From a checkpoint of a small transformer trained on Wikipedia: untied embeddings.
Each number is 200 + 40 x the weight over its row's rms, rounded and kept within 0 to 999. Layers, rows and columns count from 0. The size before them is the row's rms in percent of the matrix's.

# up: layer 5 MLP up, 1280x320, rms 0.0627, rows 884-893, columns 0-159
# down: layer 5 MLP down (transposed), 1280x320, rms 0.0555, rows 884-893, columns 0-159
up884,098,243,173,162,168,232,287,228,221,298,234,162,198,249,119,228,242,215,192,239,199,158,257,191,214,178,198,175,155,162,204,219,243,120,193,236,83,264,149,229,190,158,250,238,204,184,167,173,188,292,207,174,232,226,105,186,192,250,226,123,187,195,246,138,164,227,154,173,198,124,146,257,230,249,226,248,181,224,205,200,210,247,215,268,187,199,202,216,205,160,149,226,201,178,231,224,157,165,271,170,184,191,131,143,209,255,174,183,194,102,138,169,179,260,114,209,141,196,204,188,212,142,181,205,231,205,200,235,157,150,153,257,173,130,200,257,169,200,161,203,195,180,179,214,236,145,99,138,230,246,176,210,147,251,202,253,204,281,188,92,191
down884,096,173,137,177,170,223,224,217,207,183,212,278,229,173,255,188,275,274,213,189,196,217,181,301,218,229,313,214,175,233,221,255,239,141,190,170,187,225,140,153,177,196,239,217,182,177,141,219,169,296,179,92,253,241,223,135,194,173,207,219,181,146,145,242,136,161,211,212,192,216,179,226,194,159,203,212,98,185,145,167,223,108,171,210,206,199,155,204,236,232,193,216,176,158,181,169,175,172,167,257,261,250,244,291,216,147,180,201,125,219,224,229,252,115,290,191,179,195,162,138,206,152,250,184,241,194,200,188,149,189,188,157,136,225,199,189,148,228,237,220,192,206,230,147,168,182,204,172,219,208,201,197,240,204,115,151,230,162,160,148,109
up885,094,186,171,226,197,181,228,252,155,168,217,229,196,271,159,203,211,238,230,273,165,184,183,183,206,215,122,176,199,156,171,157,223,168,209,173,222,232,261,182,191,202,179,248,216,149,256,212,231,224,168,192,164,231,183,217,255,224,151,244,141,191,151,160,197,190,155,252,174,172,182,148,195,237,190,201,169,265,123,240,237,178,235,152,221,212,212,230,238,184,109,228,175,209,162,140,136,248,272,139,179,165,186,128,154,143,224,177,208,162,179,192,109,132,142,183,160,188,280,187,196,150,195,260,233,193,181,183,184,225,118,239,124,207,247,117,163,285,184,167,205,171,218,261,209,248,100,141,175,243,180,167,252,232,228,204,153,217,220,195,215
down885,095,217,225,188,182,232,253,181,193,186,204,199,131,173,199,182,247,165,186,108,256,238,199,205,138,157,197,162,166,190,191,223,229,187,208,327,257,220,159,173,133,177,188,122,151,156,158,191,207,194,159,172,218,207,178,192,185,217,270,153,238,164,238,225,187,214,227,133,278,182,196,181,134,272,279,259,197,162,184,216,238,158,236,150,199,200,152,250,199,177,224,221,199,238,247,168,266,188,165,218,209,170,231,207,276,221,166,176,116,181,205,225,218,161,208,205,161,239,133,228,225,237,190,219,177,149,130,205,291,182,226,203,232,161,129,242,190,159,208,222,157,125,172,136,182,195,185,182,177,192,325,213,130,252,182,222,205,206,236,191,168
up886,114,164,146,223,46,171,182,277,128,251,219,145,172,198,178,109,184,196,257,193,155,183,190,191,189,176,200,228,193,124,160,210,249,117,148,174,162,233,158,228,205,304,232,214,263,238,213,170,198,184,287,91,198,200,193,125,259,193,256,176,242,261,190,171,150,276,138,179,146,194,155,200,139,225,216,262,123,190,219,279,192,210,117,194,213,168,227,151,144,162,163,197,170,195,200,161,220,191,199,173,245,190,229,220,215,133,231,158,196,241,157,214,178,213,158,199,175,182,281,198,178,159,173,254,222,197,248,265,221,174,239,139,163,176,190,269,201,194,164,233,164,176,204,164,217,185,258,203,208,228,222,174,170,210,199,222,210,216,180,256,202
down886,110,184,251,234,119,171,188,144,178,219,184,223,187,190,205,144,233,234,187,205,122,278,206,213,274,234,211,265,244,218,174,292,223,186,239,217,94,232,213,184,142,254,129,208,214,206,250,193,255,244,102,186,196,261,190,216,204,278,161,216,179,212,232,173,222,186,191,123,220,214,237,204,203,228,170,175,168,260,175,176,218,242,180,150,132,215,241,248,163,168,144,235,191,296,205,218,288,197,160,201,248,232,194,188,199,234,201,192,226,240,227,174,142,216,168,224,169,154,192,170,277,276,219,168,193,152,179,232,200,150,254,193,291,188,188,180,231,141,134,166,179,147,179,222,207,205,195,295,194,203,174,166,146,294,235,166,167,255,205,242,269
up887,103,200,205,217,111,166,182,247,182,223,182,160,195,323,187,198,195,254,211,229,192,168,250,148,196,186,151,244,191,75,198,223,210,197,203,173,207,250,139,218,206,153,228,171,182,153,160,130,294,225,150,210,208,220,213,249,207,308,200,147,203,220,194,180,166,213,141,191,137,176,212,166,230,165,210,224,255,205,150,244,209,243,167,159,200,200,211,175,126,224,155,194,187,157,259,170,203,199,211,170,226,261,231,169,248,199,170,208,198,152,175,158,168,195,138,240,165,248,235,170,194,281,210,228,164,222,187,193,161,196,185,192,149,199,244,219,204,246,246,168,207,212,134,188,255,241,214,171,187,209,162,136,168,142,132,213,151,210,144,188,209
down887,102,234,191,220,193,135,157,196,193,138,235,308,171,211,235,255,139,137,245,220,254,218,139,155,167,148,173,102,203,204,184,254,183,176,236,135,211,196,204,138,229,190,237,174,186,209,100,179,184,261,184,175,218,253,149,240,169,135,236,153,278,183,158,184,204,154,256,165,124,162,225,229,206,199,280,192,208,212,165,160,234,144,212,170,220,177,166,170,263,143,134,203,190,267,227,254,239,242,232,221,208,205,217,186,204,198,174,133,201,191,203,196,246,125,238,210,217,255,171,150,199,180,199,199,202,212,191,170,229,293,174,250,144,190,173,208,172,194,205,227,71,175,205,186,246,187,184,200,241,202,199,165,200,267,268,181,200,188,228,168,149
up888,099,190,181,190,187,186,285,188,124,167,138,177,131,155,211,231,175,207,190,278,196,181,192,210,257,216,236,150,180,187,271,169,309,199,232,254,144,236,172,212,177,181,229,250,245,115,158,165,227,234,235,252,232,188,211,98,280,206,226,165,154,186,161,188,105,209,163,181,209,169,138,182,273,204,207,243,251,188,318,283,262,205,210,200,203,238,171,175,156,200,179,177,211,192,270,225,191,194,157,131,152,248,196,215,156,185,224,195,285,247,214,234,204,190,175,142,177,197,194,138,208,126,205,201,237,168,205,294,255,193,164,183,186,244,164,221,213,219,204,232,220,209,150,140,192,172,235,137,203,265,226,222,210,188,167,235,156,183,212,120,121
down888,097,170,144,177,210,120,191,114,145,157,217,260,126,169,233,225,207,133,210,242,184,211,127,223,181,184,224,205,219,149,185,231,237,284,156,152,148,194,157,282,188,200,239,318,208,287,234,151,207,177,243,146,186,157,171,147,185,113,243,195,250,197,217,197,139,239,264,228,189,237,162,164,171,166,264,215,237,219,176,222,172,144,207,133,133,164,221,137,206,301,216,122,164,229,148,162,239,189,193,194,199,157,224,219,194,220,189,220,186,202,143,210,223,118,257,165,176,157,200,289,220,211,219,261,195,219,206,218,192,162,142,197,242,179,208,175,142,150,169,306,235,172,186,189,156,237,174,197,164,213,184,167,274,196,262,219,122,224,249,235,174
up889,087,229,227,192,185,137,186,183,159,189,245,188,230,252,169,180,181,184,194,176,210,151,216,119,186,161,179,141,202,217,192,185,212,270,219,185,209,127,205,261,240,155,174,229,165,191,195,222,206,171,257,193,191,107,139,244,206,170,238,190,232,183,312,187,266,200,235,184,184,200,172,171,189,194,168,197,190,138,193,183,103,209,206,270,250,277,164,223,217,191,269,226,172,146,223,235,94,180,177,189,201,233,228,221,174,163,151,118,202,164,225,242,199,251,231,188,192,227,180,154,188,149,177,266,152,159,214,234,213,163,227,193,279,262,205,147,250,233,227,178,184,219,222,119,247,188,118,206,150,204,190,129,188,181,143,223,186,101,184,194,145
down889,092,172,219,207,219,229,247,233,228,213,186,200,137,187,193,189,239,225,225,173,159,242,201,280,273,232,274,280,265,209,226,181,172,155,176,144,192,291,166,142,137,203,220,249,167,205,249,196,221,171,164,202,217,339,333,191,226,228,164,201,217,175,94,203,138,196,149,228,260,148,209,220,200,233,263,200,194,291,210,187,249,211,171,165,184,124,215,151,208,197,135,192,228,247,216,191,270,192,213,173,205,195,171,167,193,237,210,246,165,218,189,173,204,160,181,220,206,150,197,202,182,207,157,148,236,242,216,156,211,240,160,159,194,191,242,237,157,185,193,188,209,222,177,254,130,204,279,227,213,225,232,256,223,191,292,193,189,272,190,198,317
up890,118,157,260,220,148,251,194,250,164,125,188,155,123,167,188,145,193,221,264,244,208,222,189,189,197,164,153,161,151,122,154,244,220,213,180,189,224,218,216,204,153,143,176,233,167,190,230,144,258,201,171,207,208,145,198,154,225,125,199,226,226,174,215,129,199,233,151,230,145,143,169,225,278,260,154,231,115,221,159,204,191,209,247,122,199,264,197,199,248,160,214,243,195,152,232,102,237,106,220,224,251,199,221,142,189,200,247,260,183,271,289,156,153,183,194,211,175,149,145,172,196,195,166,178,187,212,211,195,196,215,250,242,151,206,167,168,170,177,173,122,151,185,144,139,244,261,183,205,226,231,249,254,225,181,226,180,225,184,222,192,134
down890,120,242,220,231,182,237,183,201,118,139,249,267,260,140,222,137,194,183,195,223,195,171,149,226,217,235,215,188,158,216,169,154,182,208,172,236,250,285,165,188,187,219,203,257,95,218,168,180,209,251,239,140,207,227,217,216,166,218,238,152,204,116,179,285,196,201,215,170,199,159,189,191,231,192,184,142,148,223,205,191,191,246,143,130,178,233,221,166,241,169,157,289,136,188,225,170,172,212,215,248,212,146,185,197,186,149,192,182,238,236,209,220,198,176,210,99,206,104,234,127,186,169,228,226,281,196,178,188,253,248,250,182,177,220,245,198,321,211,173,241,133,154,183,100,179,155,256,215,127,209,207,270,123,286,237,248,153,283,161,170,204
up891,093,206,184,232,224,206,236,243,105,230,249,216,171,222,214,204,225,318,198,298,232,246,231,247,207,235,214,249,167,143,262,226,234,169,147,199,186,189,133,219,122,249,133,159,228,168,262,208,250,190,198,161,191,198,155,195,203,179,147,226,257,234,175,250,258,219,220,164,234,169,83,195,176,166,197,232,205,233,177,207,224,128,214,230,122,188,214,204,137,259,150,200,214,250,192,237,175,155,203,174,236,218,177,139,228,162,201,248,304,248,263,133,178,202,225,231,180,259,248,199,222,223,150,228,140,226,221,199,211,204,228,204,209,237,188,165,194,222,212,200,167,166,251,221,141,191,150,159,190,200,229,150,140,206,208,335,125,224,158,179,188
down891,094,220,205,214,213,206,143,213,209,227,196,261,180,204,203,226,158,175,136,189,198,195,212,193,191,153,229,195,221,230,160,260,182,217,171,174,225,197,225,142,204,137,253,243,228,262,87,176,173,276,195,227,200,251,192,170,123,176,233,169,226,133,227,150,189,169,194,187,224,187,186,192,200,204,219,220,233,257,154,224,172,197,211,168,242,204,255,228,200,125,231,211,158,147,207,108,179,196,179,253,185,180,242,225,195,155,150,127,167,128,233,259,208,180,241,188,190,193,175,202,184,108,287,201,214,245,186,218,203,104,210,262,208,139,276,204,199,146,168,229,226,199,151,192,202,257,198,164,140,172,218,260,203,195,202,279,224,243,178,176,188
up892,101,149,258,125,220,276,286,201,233,181,151,192,62,162,240,274,232,235,154,234,185,124,238,250,235,170,216,184,152,120,211,190,120,197,238,268,201,200,173,227,217,159,178,226,251,135,232,221,235,204,130,221,257,158,180,191,234,230,206,238,141,175,209,223,198,200,164,259,264,185,239,237,197,235,226,135,218,139,230,222,259,185,177,213,191,232,203,177,210,286,148,177,218,224,195,201,186,169,194,151,216,252,258,263,238,178,147,127,250,241,176,240,185,194,181,202,175,185,213,156,229,178,248,189,154,176,205,201,162,243,218,219,211,238,150,208,238,284,215,142,188,239,221,188,157,271,190,228,192,165,222,172,129,196,164,213,186,196,158,234,272
down892,102,211,186,184,220,196,183,193,235,194,233,243,168,234,233,223,197,172,221,167,204,229,210,224,179,216,215,183,200,203,158,190,225,175,202,223,178,144,134,179,153,147,247,233,228,199,190,169,151,157,234,206,173,199,219,218,150,110,154,197,173,209,153,200,193,213,234,148,201,162,289,209,230,170,197,180,154,98,221,155,180,174,290,288,197,151,248,197,193,195,219,193,192,197,228,151,167,180,260,260,162,207,283,143,215,261,192,191,165,209,136,293,253,147,184,213,200,159,223,250,209,180,214,196,172,187,129,239,152,228,171,204,140,196,183,147,165,184,137,232,219,227,189,115,212,237,128,207,124,213,133,132,182,248,241,163,133,254,168,121,202
up893,092,216,231,262,123,236,260,277,185,188,264,177,158,309,155,111,238,167,246,248,204,136,273,252,222,203,243,219,151,194,220,267,188,246,172,198,237,170,256,205,224,227,223,140,183,138,157,190,250,253,190,191,167,181,239,214,345,178,142,215,206,176,297,179,221,163,222,249,155,158,263,209,156,208,185,137,238,155,175,221,202,202,235,255,266,116,237,182,269,121,222,229,212,221,205,239,203,197,219,213,173,202,236,199,215,185,272,203,225,251,209,179,238,191,196,207,257,243,189,206,220,169,121,150,285,246,213,224,267,252,188,218,149,210,176,223,272,176,203,187,178,213,214,225,164,251,257,198,167,219,217,199,163,165,199,236,224,181,179,178,147
down893,093,104,201,165,204,166,172,200,214,293,221,199,250,167,216,229,113,221,197,227,161,186,195,147,181,214,264,267,340,175,172,214,108,157,182,214,139,132,172,208,189,184,174,195,247,151,164,225,193,176,194,269,270,178,229,141,187,171,187,264,196,194,269,208,177,237,213,171,231,207,177,201,198,196,205,293,219,227,151,180,177,197,234,228,155,186,181,171,167,236,238,117,194,242,276,188,162,179,253,240,203,136,212,189,197,185,177,266,169,246,215,257,214,255,210,211,250,169,195,188,178,256,241,201,179,195,137,227,200,238,106,224,190,206,198,174,216,159,197,181,248,227,200,260,203,244,170,217,237,192,196,85,262,235,198,207,283,175,231,213,220